Weights of a small GPT-style language model, trained from scratch on English Wikipedia: a variant of SOAP for these matrices, 156M tokens.
Each number is 128 + 24 x the weight over the matrix's rms, rounded and kept within 0 to 255. Layers, rows and columns count from 0. Numbers have three digits each.

# layer 3 attention output (transposed), 96x96, rms 0.252, rows 94-95, columns 0-95
131107123139104116166081100129173108142132107165153118156155118115125050142124088105135124134136141123099148146115109156170121154133115145122128091171116108168113172087117115152105089106101094103138091159122125075152115142099130140095118138120101143144126098072121115076138120116100171041
089144123130136127145124138118144120166113113142120157135094138120129104134127130123097112129116133093134098106136124144119164103092150104089086129126137133132111156142095149127086134106134078101140172149123110156149127144144159166129139131063158110168107124132103110119133126105146115155
# layer 3 attention value, 96x96, rms 0.283, rows 95, columns 0-95
128113121125088153116144141140101138129131120134127101150138156112138153151150159130151125117131167146116111116080118086114120154140109156127155127142107101132162143135153141133124136122130146122128071126154174094132126133150160100144102107188146115097155162134126094148116128145135141113
# layer 3 MLP up, 384x96, rms 0.325, rows 0-70, columns 0-95
183161150133186155154174113130123119066111123135115142103123129149177099098138139153118148094162134146110154153113111134120142128111127117135134125113119159091130115104116142186129047149139122134133131157149103126141112125134099147135156102140113125123140120112115121100116093176141107091
165129109122135129143134103146123124138100119083125124137130117128153126134122112118146099122117113123139093140115148149124113138127114147133128117128137128105121128129142116151135123165090099149081132169142110165113175106139131157147134153091108120124132086142119135063114132116164111103
138092113118127170120131124152131153113093121124160093164099159142115140137146116136149097130110156130112157116086191156108133130182145133140188097153140108124128144099149136148146092141119109162124117136122120092123128115121118096104158124100103131123139102136104118114133101127080149136
122100114150102132148133091084130128169110133127166158127137176141123142101147154128141132104103142104140126125105174115125138099133120146134142133132139098142132151139125109112094106126115090144126150143164116136124111118132143147142111144136174112135100144152116115116136168144116111098
169096119133131094137118096115177122090131148105178132150141112124160114113125092138139123138148115113150147097156105147103146122138116117124105122090144148125105139129164117064151155121116155104126098124129167109137130081103126117142132155100196146104124188152147156132120136145128128074
149129179158114145144144124156116170072108134143129129147122135099142168093164091131134155098140169093149114083160131167109137119127104141162140111107112152105166107144129113082083142109118108093151129120112150123082112142116116144135168099120152128099121126146158091117105111134135136107
140139138058135153139159132103141109113124118159136094092102139094092141099107131157122166168100116148132123142134164119148103173145140165181176083112104083157129139127144101191131131118101102087136104139130124150138100139104156133115117126186107111109146080115161135108110132162129140121
120139085147086140141108147102132095062176170140138090164082151146150118151130092147165127137125117145129115129121145071083133131163116156151135147132128158079152114127137127118132142125113159094150116094160087116162112101125133133136106129146137120113162101133119128147141146174099123121
101206137137132172142126128092158106077097099145091121123135131141126156119134139115141112150093110120118130155124111144157122120120149125126134113139120134098107127120155122162132126100142109106141146113115091177141130102144139095128135130097161113093132134094146092152166161174140152153
094118168096124098126129133112147104133149123072180164125108116148084145145141136121125144130101144109110124138076115075132123140124080160091115140153115110124122149155128179146147121118135120085152097146118136118164114139127124081165132120135142118137116155141138114134139121151130147094
184120158094125153147131118092169136131099112159114067125117093123127128100090135131104110123124135089151133151130133125156140136116103091119142134150129100106146151142152105151129134139131075118089162132137129145149114102101176126132130155120172129116125111118176089132149165090128125132
126085089123118155151125094182170133113137157148129107155092115159127106152152116150148146113100132117141128108138101121190100104116125124148130114151106099112122125114093086134089113145119157082132108122109106133117152119113174146084148125132141153119125122126174086161121118108155096141
122145160119122115110106118166129124148093155110172187162104136105152167116091114165129126094125117107169136103145102109111157104096109104112170176143121071082137166145143111122097157131138108120133110124100117119123141073114146172115141118128167158143091119184140129123135143108135118088
143123139140131178148122135113128085159141139134136151162147142118088103129098132140134102115139144134153095135121096127144135119122097140105111151106177082107108132162138165115102105106163112119131156145171129151125171116185083123128087107145146096158111142113131159177136134168112145085
120102159143114126103095116082159165173123107095158162125108120124105123124162138139140166113117116147119078193143118126154123104116112146134141133158153123132094153108137110116110079168137120110133142127123108124149110193102119110116089101126133092143130086087113128148142127148129155116
117135102177124149160118139122169098155087133147116121073174103116141058070134090107102110119108174124097159154144170159153132095137146128135115123144184091130139123169107124155143111169123108113103133109143119169130125114140093143080106088140099164177142163118159105129118151175134101083
133112097134163124114136154135141138107136182145116121101093135125163130142126110131151160101170078125207156139132161134125122166168125141151071118134142126105095124152120109126143126136104105117112111123136095139130094144146140105130129090105124091148166117102098164144135107116158130126
038120139144084126139102106160103109131126166148098148118105144092164100147136099153143132118117098131151109080166097087164100120129171134124118100204129091118115096137106150134119150148151128138129149160130072123092126149171104124087078163102165155129137100140135140121120193158134107148
116136154126153107115154167177142062114154113173098182107098102170112128121117146146138131148096141121141119112145152091127137147176107163152130133117129125127111161145100113147114126160147129095164124124101115103136103124141165119142163177093092105141117097153075141123061158122123127150
100133110107071116150102135158132122150159124113133115145101135127142081112141163158115165107107163144110137135148154115135165143125081121142103121120135161124105155080076115112137041165126111136112136136102136093159107095122113144173111122108138144156118095110148139135111126132129128146
153095165130133129129157117152150150109131146141135157207108140115127138141112111130135122144121113122131152133121091167150141118137098168158091138093120143104109165122117098104156139134192111156120126131137168084136126135143079081144099084145145070071140085125137139160108148132143133143
093075138072117125108096112138091132138136141133144144133163127094129095166167095141147118127077152107082149121132108134112130152161136122104177125131155113120145132102126131130132119125153151110110148174157114119133094152170136147125118111144127151088108163180122120130141134178117143118
120144146141127175164098145080119117136115076184116114125141119163162143151151136154138126173110169166115118117127154104133126111104116137161142100130120121136139116142111097135098115102133098124140122170119102117104143114093143140135152120089118066149146104096142139130134107101119168168
126135094137125146133134120127137114153143123099108141173147077128082128120153153135119145118147114116159154134149134142150136109157125117112167147176131143091112140134111097116166134159142093091114120150087138127126131165111111107134134074094122146115154120159130120135131133138156128121
110152161139118107107110195103148158107115088158098129075132168146129122140157123149126119115138140125096124130093101091118110104103129159129106151127161146167147143135142123108138110122142188126122089150132112178076169156077154130119120140113113082166137162174142124112130132121134099125
126102102108119138140075102118163148117100118132145128156115113086101143100113128142135107136108150099123102131112125138134145085128143126117126142167117149118180131129111119129162110121138167098141132131154129134108076087141134100097141126105153164096135105139172167096107134170153164097
110136117151105149121157117146136111119106123103174070149152127123104107101128107112106171102115125090101101103148120131134128088128114156186143087140105128165121114114113114135065070133113128111121096135092130122147117128139147121100120130108112139117141127122155128145104088126139096117
126070139133121192119114146180149155166094130144123124111133159138163116097116148142104116141126151118104181150112130062115123159124116127142131140111146127117113150109155092137153117146177088163135088120123132083138163143076084128146072136128148109118118153111120135124096144147120111118
166118148100132151105155132119151134094130162169131116132117168114126136125137119125180149150089110174121133157156114117131097154087131127140142098131102126131058097094122134114131099125142103174152122136160143090150094141134103121120094118134127150134139112135132112122168079125137127126
123074131143126135122094108158169129113127098098157166132104141139120114121143125174114130116133108137153150118133115126154152138150153149123155118137088117115165163144115150180105135122093136158085092111102159148107165167127149149131141179098114133134143143106104114119092134150102127104
128095103124134138124126112105144106116117105138139094124148097157157096121122147139111108118069180129135112126147142114122087106133133108136136094157139098121091112121106155135136137164119139105146136163112146157139172130143096125149162084132131157141101114110147139154098121117171143124
128102100096118148124120119124120117130109086152145139141154125131145100124124143098120085092132120120107185123174126110134121139150126100121158169140179142090178129177112094075116154097125168124114108156141112112187136159175140155127082132152174144134166109126099112138128101104088162135
113105080162107146120093102126095172129127109130099103131108132131102120135089127123148122115140106126133083124136131112146081144099133116117116140111129098110114152107129171114128125141117143077094145150110081124138149132164145107125121151141151132128168119129165145122137096102099125117
106122116109144129105103124129107125099112118112139129108113124106125115140119128123112118114118125116117122113116101108109141125133130140101138130116135114123120122135112109095121136139114149123129121140132101111107145128148126124107142128123144147114129122127118123138121135107120118121
112098104148153106136140121156142092078139128172170121104150131129160101120102130135115140109131132191149096112121121160117157113116120127089144132121138140099130154132119119090150142107161095102109104141087142154127136049094151145117093096096107102113108081109085130119108180103110158108
112148127094113131145107129113124113117110095109134138139111123151123081165104099124088137109121160111093130144142130137128113121122125155123161142139162111129145145117132145148114141140104097145092153078087102137124131147175162137111114171133116140151125118149143153116127108137126181114
106118129104094158135134115121113122135106103115147142135165164145145128107139130129150143079128106123116142139174112099123148136155129116110126139114091159157126147158115146095127111100142128131091122156133186131153158086156094120112174148137126134093114121111140110121149181131116148133
098126167111127143116121145127109090142106108113133224109155154101136128152127116164138122160115147123122143115122143128128076117092143109148144155155138147132113105156116115098109127156163176110157162154126111154147140140129095122130128142126101145156121124113133114130138070139140103166
123128122140121096165126105115117117161119156092144114139110103157175119122125079132173125125100115119118116140132118123107140106130134112092123116120114107149126092123147171158089098162124143122145116176146109153123114130180092105140127122139144097150125152161128129150116138120130174148
127128137151107110139144129117120095152153123140151149124120115139157148090133137190119121094102120138119128129108136139146160118095128122149143135124118095127102109160157165100114097133128149109096158154162155102146129123109130129168152130113148130113101175126117134107167185110102094154
113093116173139110118091119148141140099102137183139107059118143151103100115114108150140148106095161136128113120166174121162077128193169127122170143141157078203100123110150086128114142171109107098149110113103097142124113192150097124096112141164150150153085108140109184103137100165100138130
151086127114139144155165165136097112164078122113105178123151159171120132088133145149114085102104153162168145122136118168111146145097109118150148120173110109108118142111129099120094112146123137137076110136129130175132162112120132133123132101165147117155124153137138161100134126140143170152
172106131107154110136089098124130062136134142157161132177063138096141104120126157112138132122096108150135125142173104111144132110136116096108116144095108115117120158092117138140128098130159091119157081105143117107124133121129113119116114139142077184107128150160123115100088120109136130162
134098174123117085146143120129146115136101105155162119100135136122106133113162123156120126087095126177149084134180153116172152154140137132135158126109109107114141156085115133135154102134124124133113096118150163093134090159127088121127107088146115127144137106157136082145130128151123102140
144131124118126118148132115118107130112176109110138140161092085133115076098110141113124092157098126109169163126120139132126105107172105141112111152098152130103124149162100163117154166103163138120104153121115113146142135173117129133165144134128097108113145135158152077145167131171127125121
130111126121111130143124139117110129130131144145111149165104146172174151151139110132146146145117164126163112113161116169156125102128101159131139101107108155125131108131143130106155095114121148102125126140166151130123062122132129128180176131125181127136112153120159129134131153152113124147
113174120115108139077144145147150123159132113128153122120115109129089076131129121126112103145143140149139150163077123125161155194142100134114133108151114145152109129149137081112153083133125118126149094147143135136098119155160132115118133117140123107098147152137150108149146156147135122147
111141085143118107137120148131131128115143108164143125169123148120135133167085157092105099084101111132114127178135133088124078174155096099123135106134154118127134146143108104078118119131109161144142114088129133115150125139127125115154165114164119137115147199141097125165112135185181109171
138121107139109144132105115095137125136091161160108153203128128134135120134131110135180123141131130154119127148149102107155130152091101121119161114169135102118133120156118114136116142129121110113128124177140116117219149135184113105108099085162137150157140182109103111128102145157127129145
107094074136129123074141144153119135123156111117164139141177135125138111135153100135151107101127134146119131126127120116122110151141132133131155127155114116124161157154121137138182126139177102106154121117108114156131163099162113149109121123163143152094196110150171159196095118148091095099
127100139153170111134131183133106109102138099129112098117135139120104155105139093127103173082170121099145131169129131081147094154144126114125122162108134129117150095094135132095122125151164155139151083139115152134137104109143108119123115113164059139132139135102157166158113083143170129121
084126129156126109171124119147213134126140119128113119088152156160106106103126150156129091112143188124105101142086142175110093117134097144188140121181134104104116078114125126116150125154085085138049090115142116129144156099125129103132118103078127111129094136129132127119112158117188059132
142108097156123109115095158121115141087104122121145157072100166125167160163106141115150133126125096104157135121168028125150152121112124133144170145146118141111139156144129142107132156154139158125130127110125126172118137094145162185121138141107143113143107153122153131109100120127146108147
108121092112135133177145096090068095148152080132175150114058124094123133142145091112084100134143110110130135141159142123097126141138140160110102125138151110089166123194159110120091130131157146084156085133157107151104160160083144088107125137168132083160126177149121118162088115092134114109
130123130111153105084172107152122121096131138098138167133121113140125094100122152126156134152100153167162136139143072118072148170149106121176176122166088123125123154138145107166110118154109145073118130125150181154117151125161141104126104155133150106129118100143130123144129117154117129109
140137155117108111153152121146161096125126099158117122112098127135156144092098127118174125134141122166122133144109140104132145137135146106130140145141116110133143140152108136131141156118129177136117153110140127122122097100155113104111117157154102075091185126132113129157125109108149187112
125148122165169110135093105128133148085120144127162160150131116132158128131120149181144105139133117181109132161143161092154149171144124127165107130116158144081099128116123133155095204135151122158108130110128131119118120142089097118152148149154117107134111134141149122092163106076116154175
139107119098155147084089157155125123130122134101164129145164109129145159123146089136145100106130105138149149149138121057094166148129139179151110134142177079139117147096156131125079083138073099148096130203099181147157129123086148162155129124120092116077115110182182127133175129112135185111
142128126128110189146093112150148122128112155134155126136142115157145120130107141088103100124154134109101145098114127130088148101125115130183151126137184140126070147191122150090155135120131126172113121162114127115144131126141158137117121097108094160124146153133103140122108116105142140118
127127131128164132137156127159182137129149120175153116141092106109130141092140128141116172129150098125129102150117112133115117151130091130131157170153131147133152141171132140130099136124153111163069103087116156128135103142204112151129136124120140127159128110161121098102113072073128090135
121129164143130141133123109184130147149127147114141104157111125098166096140134133156113123129158107169139116162105068152135132124139098155145150148150116114144134126155105117126115175122160124126145084113114162093115086117142177151119098153079099138155135146148116149162135151150090135113
176132119166096126118105108136124137096121110156099122151150090118192098126133110115129129139111169168081104128136150174191128104194092160130138127158137106114108102143160114128117137127135153135091148119133110095142148086164158123137091143157121138093146095124152130119130164107142157108
128162121138082150149108116152141139120111109116082118140108105148162098089087139123130137148120132120127139144135153183138155078151119161158119130143126119164106181121082056145145100099149131130146140149135134122114202157155178170115096152152148123138103158119102089128133167125145125145
128102135111145165110143136153126121136092143115099142115097157135099123160120160136153138106106101139122132170158124092106138134146129147154167173133122136111105143109105168057108138130167080140165159123194148095124053133120127136109095105115120146109129150136153121129136101143164063089
152147102136104167140158163153135125095166113143119068139097149059130089105126135123142148118153106124152095157114096187145112105129104117141134079119148146093138106139077116126104125123132131163136116179153113133148143137159114127120137137166099125122130116105149156140107140100125103126
096086144150132130098082107120115109126134102158116126119114157114127122167070130162122144130169128123151162101121098168150116145100101120118135121117146149132117113122135156113109162126135131185120122135130135152119137160181098146154087145162086128107183128105125112120114117155120150095
182129133159148150128119158148167164141135142159148123150118132133116119114122133150128098075125084125174143140108150071157080145113104131139105174095115128069158140144131135131125112122134125136104114108129118132098083103100123150143126126138144129137153135148119133166135117146123138091
149127151173132126095111143102169133124126168119129174117106174120150149128131141141121192151129123123128110136115167120155098101138093124134107146107137132154109166146131128152127105153152133134148082048138104139149107142100122134110140156103119079126123099157130087171130102160105123131
106152126137105129170150128129155164108098151143149115164141156114160134167081122117144162134163122116109115106131143130106146100141146109136147130149137154121151112071116132119129099146176108140163118125147095098139109107126132128108100097073126113158186108132103123146161141171144135123
122126106155167147127114124140130153101146125097118128075138121098112124139124072159183168110109112159113111113131184116142139122134106129136119105157113121118125094111165108150135099153106148122171102132133140124134098147075153147156157150160171130104121127123076177120120106125108134112
144116149117115107121151174094135096096118118162142147081140119140131107193109138109145111145128108098139137158165073141094129124127127135093134108106153075119067158098132142100135167131162088108143120105118107144115143098144108116112121124117108133113146147123129138148099158149108143098
# layer 3 MLP down (transposed), 384x96, rms 0.314, rows 0-70, columns 0-95
123124151112096115140096129085073121140115147111118127098127129111148107117142112109184130153158084120173131125116135107111119136132141080144141127129139131138100103173155131116091127135134143087136126200169134119130097115103120150140134129163121119132102101154106123117104121117155120171
130119167125140124129098157109139102146080103153127099157136124131137147104133141129117128133127152104145159109137138100140118131144146131124161121157117107112115134109102178130126112096153160140114121141116133108152116098147149130143150115161171146121110136117113121188059131115146148159
170122159123156112152144121155118171096127148077128164151131136129161108122128097102097120107112151118093124172146120099126130154117134158144150111157095135124150161101135128118114109138148135141156134136113126165102117145142103151096135097153143102157155101146100099117123127090150086147
105145146148148123109127159179148140085132126122109092116131131085095126122117106155134124116176110133139132167137135129117096169144102120105138135140104146141144107116139142129133152137104153158163077100116164143103138156125124118111162150122094133127138116084117149153155087132139123156
132119127152148175156124094142103155129121124120119120134159144133140122147071144093122129137176118133125122127092127117086106137146138147154127140144142156130131097147113108164138085094123117126082116148134140120158131134142085119133120154127156113133132111106109145106128150122165136152
117141150140100160122121124157136140149122160102117128143113122120135130121146119148129161138133097137150130100068137101124098085100108120118103090138157130138104135098095098152124146154122117122115127155114147144147126102074156133136117177127126107100104142155155096101130114114104173125
095138115123119152134110110134121128132127106084098138127135146082130149105075110146092146170112087140186139131149123135066094161079099200154102107187106126153106172149101127134107102133140133118163136166102090116171087095118094101134137107144119124108117144102100153125129146112114148127
124132120150149163131094125092165170153121088102134122092128109121179118115110106131118104088156166072182130115154112114094176132133140106113122161150130141121073129093103146149132137128098107085141122109146109163183154099163122095114145088127153119114125119157141166112109137115134097114
182151181100161118096091138135138153139169088106118107109137123099124130163119126092132119097126077095154141107095115130145099124142110134116134149143143094150120122160137113139145099144139127150108147154159148121142095101137173112114131104145107120121130132150142088161128112122106124198
150124109119136098131164154151157167160107081165123124137102107139126116123119129097093129118184100109150124109151164157168113123139154094156137091143140112124139091127146141135118153132121152116137144170142141097134116115128152125137145086123115135138097153138140107105108098118126096092
139138139155118146128166143082140125108144144143119137118168085086151127127104145095126128162150123105112167156081146109144103151098124118149128121105120127119152121143158096109106107121102087124138150147129180117150135140148150122117132100111160124116134197157127108136105163094137101165
130126145123093139143125151131120075138140117130097122102154133167090092151122136128113129126107087144138165109082160141132105128140171122106114150156125118142146097129154117141133149091101134123103132133136111120174129088120121127107121125131119109079142145096141157151099128182140126156
157177090054133105159124113076126104137192124110123141114123102100104115137131126119114103152131116113122123120116134156107140172115116145147143126126157101144122068112122136109101126126178096127163140104121155159087124143151125077124166171140119133134112123082140134087066099149143092102
139125142141136147149112121110127125173176085133107089162110170145132128087127117120164097071103134146124121105099126096132071136127101123117144182134147153122076145148088187145109120186173133090085081133147088155138162080167135120093125102119127083165164078150158104164162107129168143129
104086145152104110139144086124124108122089095115147144141131145095113111115106121091153112116119123161123146150098121129131108102130115147126138117106130144120090111160115116129174122169129155074122128136142188128171102117099158148139143168157142134104149137131132145134154091148135153152
149134117096173172147101082201155117152112132101122135166067120082142108132092182086104058089092176142127119116159132187117113121112073114130187099108114168112107137145126157152108124155069121162101075136106128126153144165138108114085124151079130132135102120116139139123161121150137178161
138102124108119139132120085118125142131119105121130135137166130127156106147102121137132128138110142105101138116117135168144130137169090098129151143137126112105188147124132178106093137147138129148100100122104133115098148127131117134136138155115128096127096097152146084145141134111134145118
115084129158093117110112147147135149095155144075139154135117153090175168137133107106156046115090112111150165109074100113102097113145172105139089123151121127140140120122155121154142141122151114147116159129100151167192103115119089093132124165118144115048175136109155080121162133128133145149
144100157124138130176141111125115033151105143098126097107165123104137116161135128114117117131132080112109129147156102076144161173101135157131132095089118172128058105157151170132132158105100141146130154103073155119145159109145071122116129130187122122080127145135110115091130119148159143157
149115114130111168130136109117082096173227137154134180154113116128131153159119126113118143131135099125094118089131099115098132157153110151152137125130118101117101143147104105135128126131148140111125138117123145149110097121133163109119128103147082125131147112114102127089162110152106106161
128153124186121124121160130125119132118140111122161175122142129142140100150097154110106112141133079125159111126100132138111145143153164140100110152112106125166150136112155142110156141090154167129120159113110113095147141088130111160101134067103103066131098165154176068154150158116127165147
138133143143143082135107100148083141138137149083107151109153080096143150138125097108106073124112114159100151115116166164168129136114151149093172132096095105115146137120100120152113111152111174166125108139102083138143110135136131140111151149117134130112107105139123185131099148175140117153
128137102138090080108126121137122169125125110094131131126124116157111104125159107125132135139137160115092112107132137141131127119133106116127108196135148125101145126085138130152195105127118143095112136153128164133124155132131130141102132120166172195159126111160133135179100146135133128115
136156128140077178136130102140116152161113148133145119135115102100091151148173146108145120132151088109117162096147115138159146135113127114126162127149136143135102117140128058131148126182104127148106136123165115140112170150104130156127106130153140136142145125135125145102129115100112139140
158114120135127120149159159140131102156157096078161151128119095105115113107117118121117151136149134111172142146104131133101131130112151078110114128160119150121128088136125137116144172122101128110127146104118123114135104084140116128129187100130124142140113102142114130106151154123129157135
122156118132133142142106177153127148136139146149141164114132091154161189104135150113119132144159121137114137091120169137121117148112132101078099132103166143122175101168139126145136157100137160148123116122087133155124127118150139133155140093122101162153149137134140146101108116107115119136
145152119131114108113092144137125130108139126142120155113123144186137165145134140098127130171146160153102131109127114133156131128184161123138128126132140127138117117095098114138154149107156096113128091112102110144137155143152160148113110123138107135136160124170106092132143138075130104154
155101123097081119130154109192088099173126149122148130136120120087062125170129166090119131140052134108160127115108125117115107125140101093145151130101129124087147145153126102070088140146145133167129151154152071139096139098179106222139137142189135162130134138146095099152132190094101109118
144143125127130165133104164142143142189133119132141134111154119135110139114134163080109140140135162080100148124137102136093117127108141106128140127152116164124123163150135119136150119128126126137085141119099126099111157154125136134102085110122128177132148098188149133099100124127091159101
161142109132150151133128111099141148150143136143144101166163124125110124106110126116129133103152159104109107100161114098127104115110159107112119155149137142127136110117137104153117131159109097123113147173159136171150115153116108136135104161078108141118103156113140112138160129114126117123
158087094128160151140150141093086113150129112116123083126129104111124120127113083116127119174110101146081118085138141115137098142133155126100131109142146102144128123153128116095164136151120108115102091130100150098140139109119134115092125109054156137150094089087127158114168096118107132105
095147125130120134141142134158065086153143137111129116113110080115143099103134122124162173147150151116174154164161139111102125096095140163143143055082086103103125125112121160103156123134093118130116129118150131119127123121115150160129154108165118132102125098127119122093130153135184138104
116146127142118130106138121131109128123136129124117122135116138134122125157107156112152113110116113098135117167132097115122056127142126131130121138089130137150135157131140143122126126118108131087130155133143091123112141144173131139103143135143160136093181121120156134133106130120101124115
120140142133126127118139139129123133107149149116123118111132121137110138124129124135123113141118125123131121129117133134115131135119152139110126104127142128148131130132143127121110122125136130120130135128147155133128164142139142138128108159156124144122134123126159129119119143138120121138
124122116094147137143147137110141085125117180140106112091186101144105108150092129098162153114130140129157127159135122151066114128122132130144120156137142121128123101122168141163144139131128117108120142123120116112069039120146109118088152111123138169156097133067121137114130114174148141124
147143092112098144138148108125120121128113118173126133142122145139157133117107144134138119109159118099138160126103106124146146145146122129113120132141108165167116105134157149100165135110090142135125131115107158159139120137128179142105088137137126138135154139156127122132130138157124132137
122119149141174103143101141103145124162143134142123186121102126091176156157131120143124113132157150105145151124137145155138108103100096117128135110078098109102142115120157145128092150151142143133159114159127118161104122157116149140139097093164121092143152146179121122151140103100135133119
123136126150170114122071122125131120109147154093100095102156140102143148120098118121107124098109111119119108134150121151126170145110114122128122119135077137079094090143119170134112103144150090139136103121137150142091136133144124135141120106103143125134115113105120164131142131121134088109
110151147134101148142125130142115131124153132117149143127150118149134144084139111121140135178116156181137167155104147100098131103116116135121124090157109129136111100152119126103116097099145150177126167167131153122122131087137101144131138143133144122127149128120140107150105161121160134142
134123135123146141123125142132120154096142135137096116173115129122105131101123123137119127132146159142133126085157114134171093117132077131109090100147084137146178137158135119152149147137128102141118097112106129143149185128132160134110104132128147136123182117126169124131134123142189115136
151138167161157087133161113121141128106066127144183156113121099098116141114118117100087106084070124152119127149081165144133156133081130160113122147042156108141090116140135158161095110128101146147143126110164141135134057113111109126149181074200127103103104143165101124140077144208113074110
088141125169081152115115127121102157148126134124112100105107129134091128153115107101162160146124152144126141105133111125115164175081160135159127161111123140107137120112147141135114104138125156132128167108172119135109159110193109090177113101147115098144096121125066153121133139087149135144
119097121127157133131089131149152160104116153126078108151097137106086147135130097136138137146143113117134109133115103146113099096105130122118108135117138112119119122113107134120091126071129094103101164115117155127150172120142144117114138095129136130095128139127081092144182155078101114165
141130116094158150119120165121162098142102125125135106077141103116092171166114110150126131107077156151120183080119112151101120131129154132121116152129136134144140100161163155115139155141118118145127143196135105098146127096154123144084121136147139149133121114140116167153180132109158122156
106130143132163095113125115142139165136197160135107127158141139130111124109121151144154148131129118149128147138114158087155125137109101161107125169129128124124110111123136156114134131128113167166095112129145135129122152119144143143158115086133119110119094143159128101115153142158092126128
144127114116090113078120099121155115150120148160153120134152136135099107145139116146104120120145111150130137155120143113102105147133107135143109137154145081133125190100148131150128158155127124152155147120130113134127131143085115143144107118144119157112130139104100127124136124100123158092
143120104173152140127151155140148122102143164147138124116156101114136150118088123140170132125124114144150118141170128128129094118140125105139142089121140127174141134133113112138104105163143164114117115096105128134134109150168062119159128128079155140118143126123119143113140158123158165132
155183126201102085114153141136110128133146134143136152089134121135164083122108141096132104139077159135121112176122136157128142164153137098131116157131120126121142137080139072130144090128088110098123152116168152154107137156135099119144152146098158118173112210084113136089061102130139107134
131105120117116142128104122151119097092111150112168132104121101089081141130139136137114149108095157126122121160135093106125142104116120118116119100116170121160097115104126112096112088160127103141116144156135114096121099178132108101145132143173167131120113086137136167142127144167125152105
136103118161130118097160136130099093128104113161117124096136132133133152148133165148133129148091079102110142207105117157110160132114118112126136132108129125167111144146133158113171148151145162133155121122181116100140110159146124102165115134106121121118128124109130143096120130158111181146
147130168061145124120112108107139096136153143115156117102128087130148119151140146145148143095111152098137124148100115140158087101131145161165145115123126182081143097147168153140140132140106130135143163101149154124097090154079155121128108124127111135145110163150118144116138167177068101140
129112127119112123148163140057149107139174148139166133152127138110148142162131150134136168146170106154138135138126122177093136132145093163110090102146119109129159153143145162140139145131059150104075123143135095097152107101137143108108109141144155160164134121108137127068147133134105154050
083087143142102127159156147112094096087139124100105127138181109117098097107121115110122117123129114093109127126122148135111114203109118107151150136113110107153100146133114178123142107059172130108104082128131090136145102141114102121130138131138129144127126111113156121145114143103110150114
131088115115105128091134136097153163135168154092102129118181155068157155111137088131147118207078142152141082147089146173132118120157113144138113128129140112114104130144131145138121095143133109133084209127176113149152135129127092140119109162092159088161158097101155077145119112099112141096
153149146148120150139135170114189123166135153157129160165139130115152106122144175111135137146070154143151182082125124124084148099126099079126173114128112123103134133119149111106150130111126168168143150111158127125133119170067105097165172139107165141140157144128137153162079140085107176132
139120128130099106137160127109144154131109089111147127151132168154113121139124104069099109151119117128116137091078105127095112113161168137156127142124122130134173107125122117121160125144100138118132140110148119129115126087141126158150121125146169148128151131114162178103110118142099135106
144121106135153144116131170091063106117134139101113113155104138108124100130113102131146117130101126129155128156164138134080157108110154115107156139140134119115109124110139104143136121132093099102131134119203165097136101169118150121118118111128119137102114140169149127111092108154129123143
121095102137076086111126145128112142146114102103159081121140216144135109126128143133130121125138089092138127106124128095099074118118106156134125139142132110192128179074126136176151110141117161145137112122121109172132142175069165113201134109119130150081113129100162149074126098098133172067
147117139124117153152123162136138148154123111144114135157172133150099119099179119132123128110105120129135168090124138123184138134179137132120098103129141123117111083125164087131122146156153120160091104155152131133143134089170174175114113143128090144101123141145130087123133098153104160139
098116192204115154113096093125106156181113116106113119105160095136106138096081093137169120137155084145148127095134156131118137115162075155131156157126130116131151128107100148110127127153142162127099121121133092157141114116148086140130166136105119122103101107120136164142121112130125132090
147134165144137126126123121119098147124167113119117160105109114143116142096124131120146090119124125094142074118129130132092139116108125137131094149167108129140122072157139135143101150096168142131139093114106146139113168172181133125137142119133135102149115139123152113099106099097141128141
111093123099099124084130150084179129119119163093145094130112128144172160128141097130206082126100081106110108162153122105145136102173121150138119128145101114133112103127106131154106150135128137148201163109180152098107170157116132132157165135156138120131170156165143132140073133108146089120
155109142111139145174158132117086128141122145146126093127128107106134122161115113109100141136121140079099108186146145116127137139122133142120099128094143089125143081112111138100133123144133115100162112174187143129129119128118196111117094080092101132136154152099138174121105116166062154107
120163091106124117177129151107158152086144079097127126083164149128130186110091126097155107108155143077111126099134143115095141098107130191165157133154099096146127074162110134114131097117095145109161161153106091123169144131152087146136182100162134155135106147105126149147124114133162107117
124114074077115150107137119119119118122090137077084149137097106130100140143143138153140079124147101116082165135030166148130121096126109121128122161132140133112098148132110108158178123130092104128142104107113148105101153133146097116093140157099160129109110145091134154124100121145167120133
102080124125148164137118121142123127161107126107093110091103084115111093167109144130116121135150112140145136120144112108125114121128138165103116111105149123122206137132119144164149092164108084105136154114180117161129149128144170167142103063095133109127123124096081109112108176102119150150
109114115114134159106168135130126110121127154132112136147137103134121103157063120152124087106118147108116139149106129136114126184156128151156135103121159134144070144100146144126156102144143106117136155143085147093113155116120162128133110130150106084171136144087149118156110154091161157111
119147121143121143132151121144102133116150128135113109133128089126129110156151127134139130075146151088122162115143108121140141153115119139116147134143118098114106089143143141171134131096141146161130114107101157086145124119143107162174087130118114168087100124098135115128114104075148084108
150154128158160103106108118132106127147116101075128112140120127126156156094165178166101147113137132143167161082097137105128131083149111138130127111155148104149167119114118105108177146160111104127127089077126154126122174130101097087119101182113092108100134135163153094117121100130149118135
149097115107147122117092166142112177114115118093111191129122094091121121110135104163075094156098125098167146149114111098109112103150169099112163091174149136121109091124098163146105169142134149090122151143106086136160100092115121150111098110124127115118108160115111144171146107147157117142
164162147154088143111085159092118161136137128171094059155099140115140107097141120103105156148138113154149126106127148132171129136099104130116158080172145106153129119151131115148131121145103154124099134097119130127127144143122122094134100128138123139114061116134159139165150120105156110127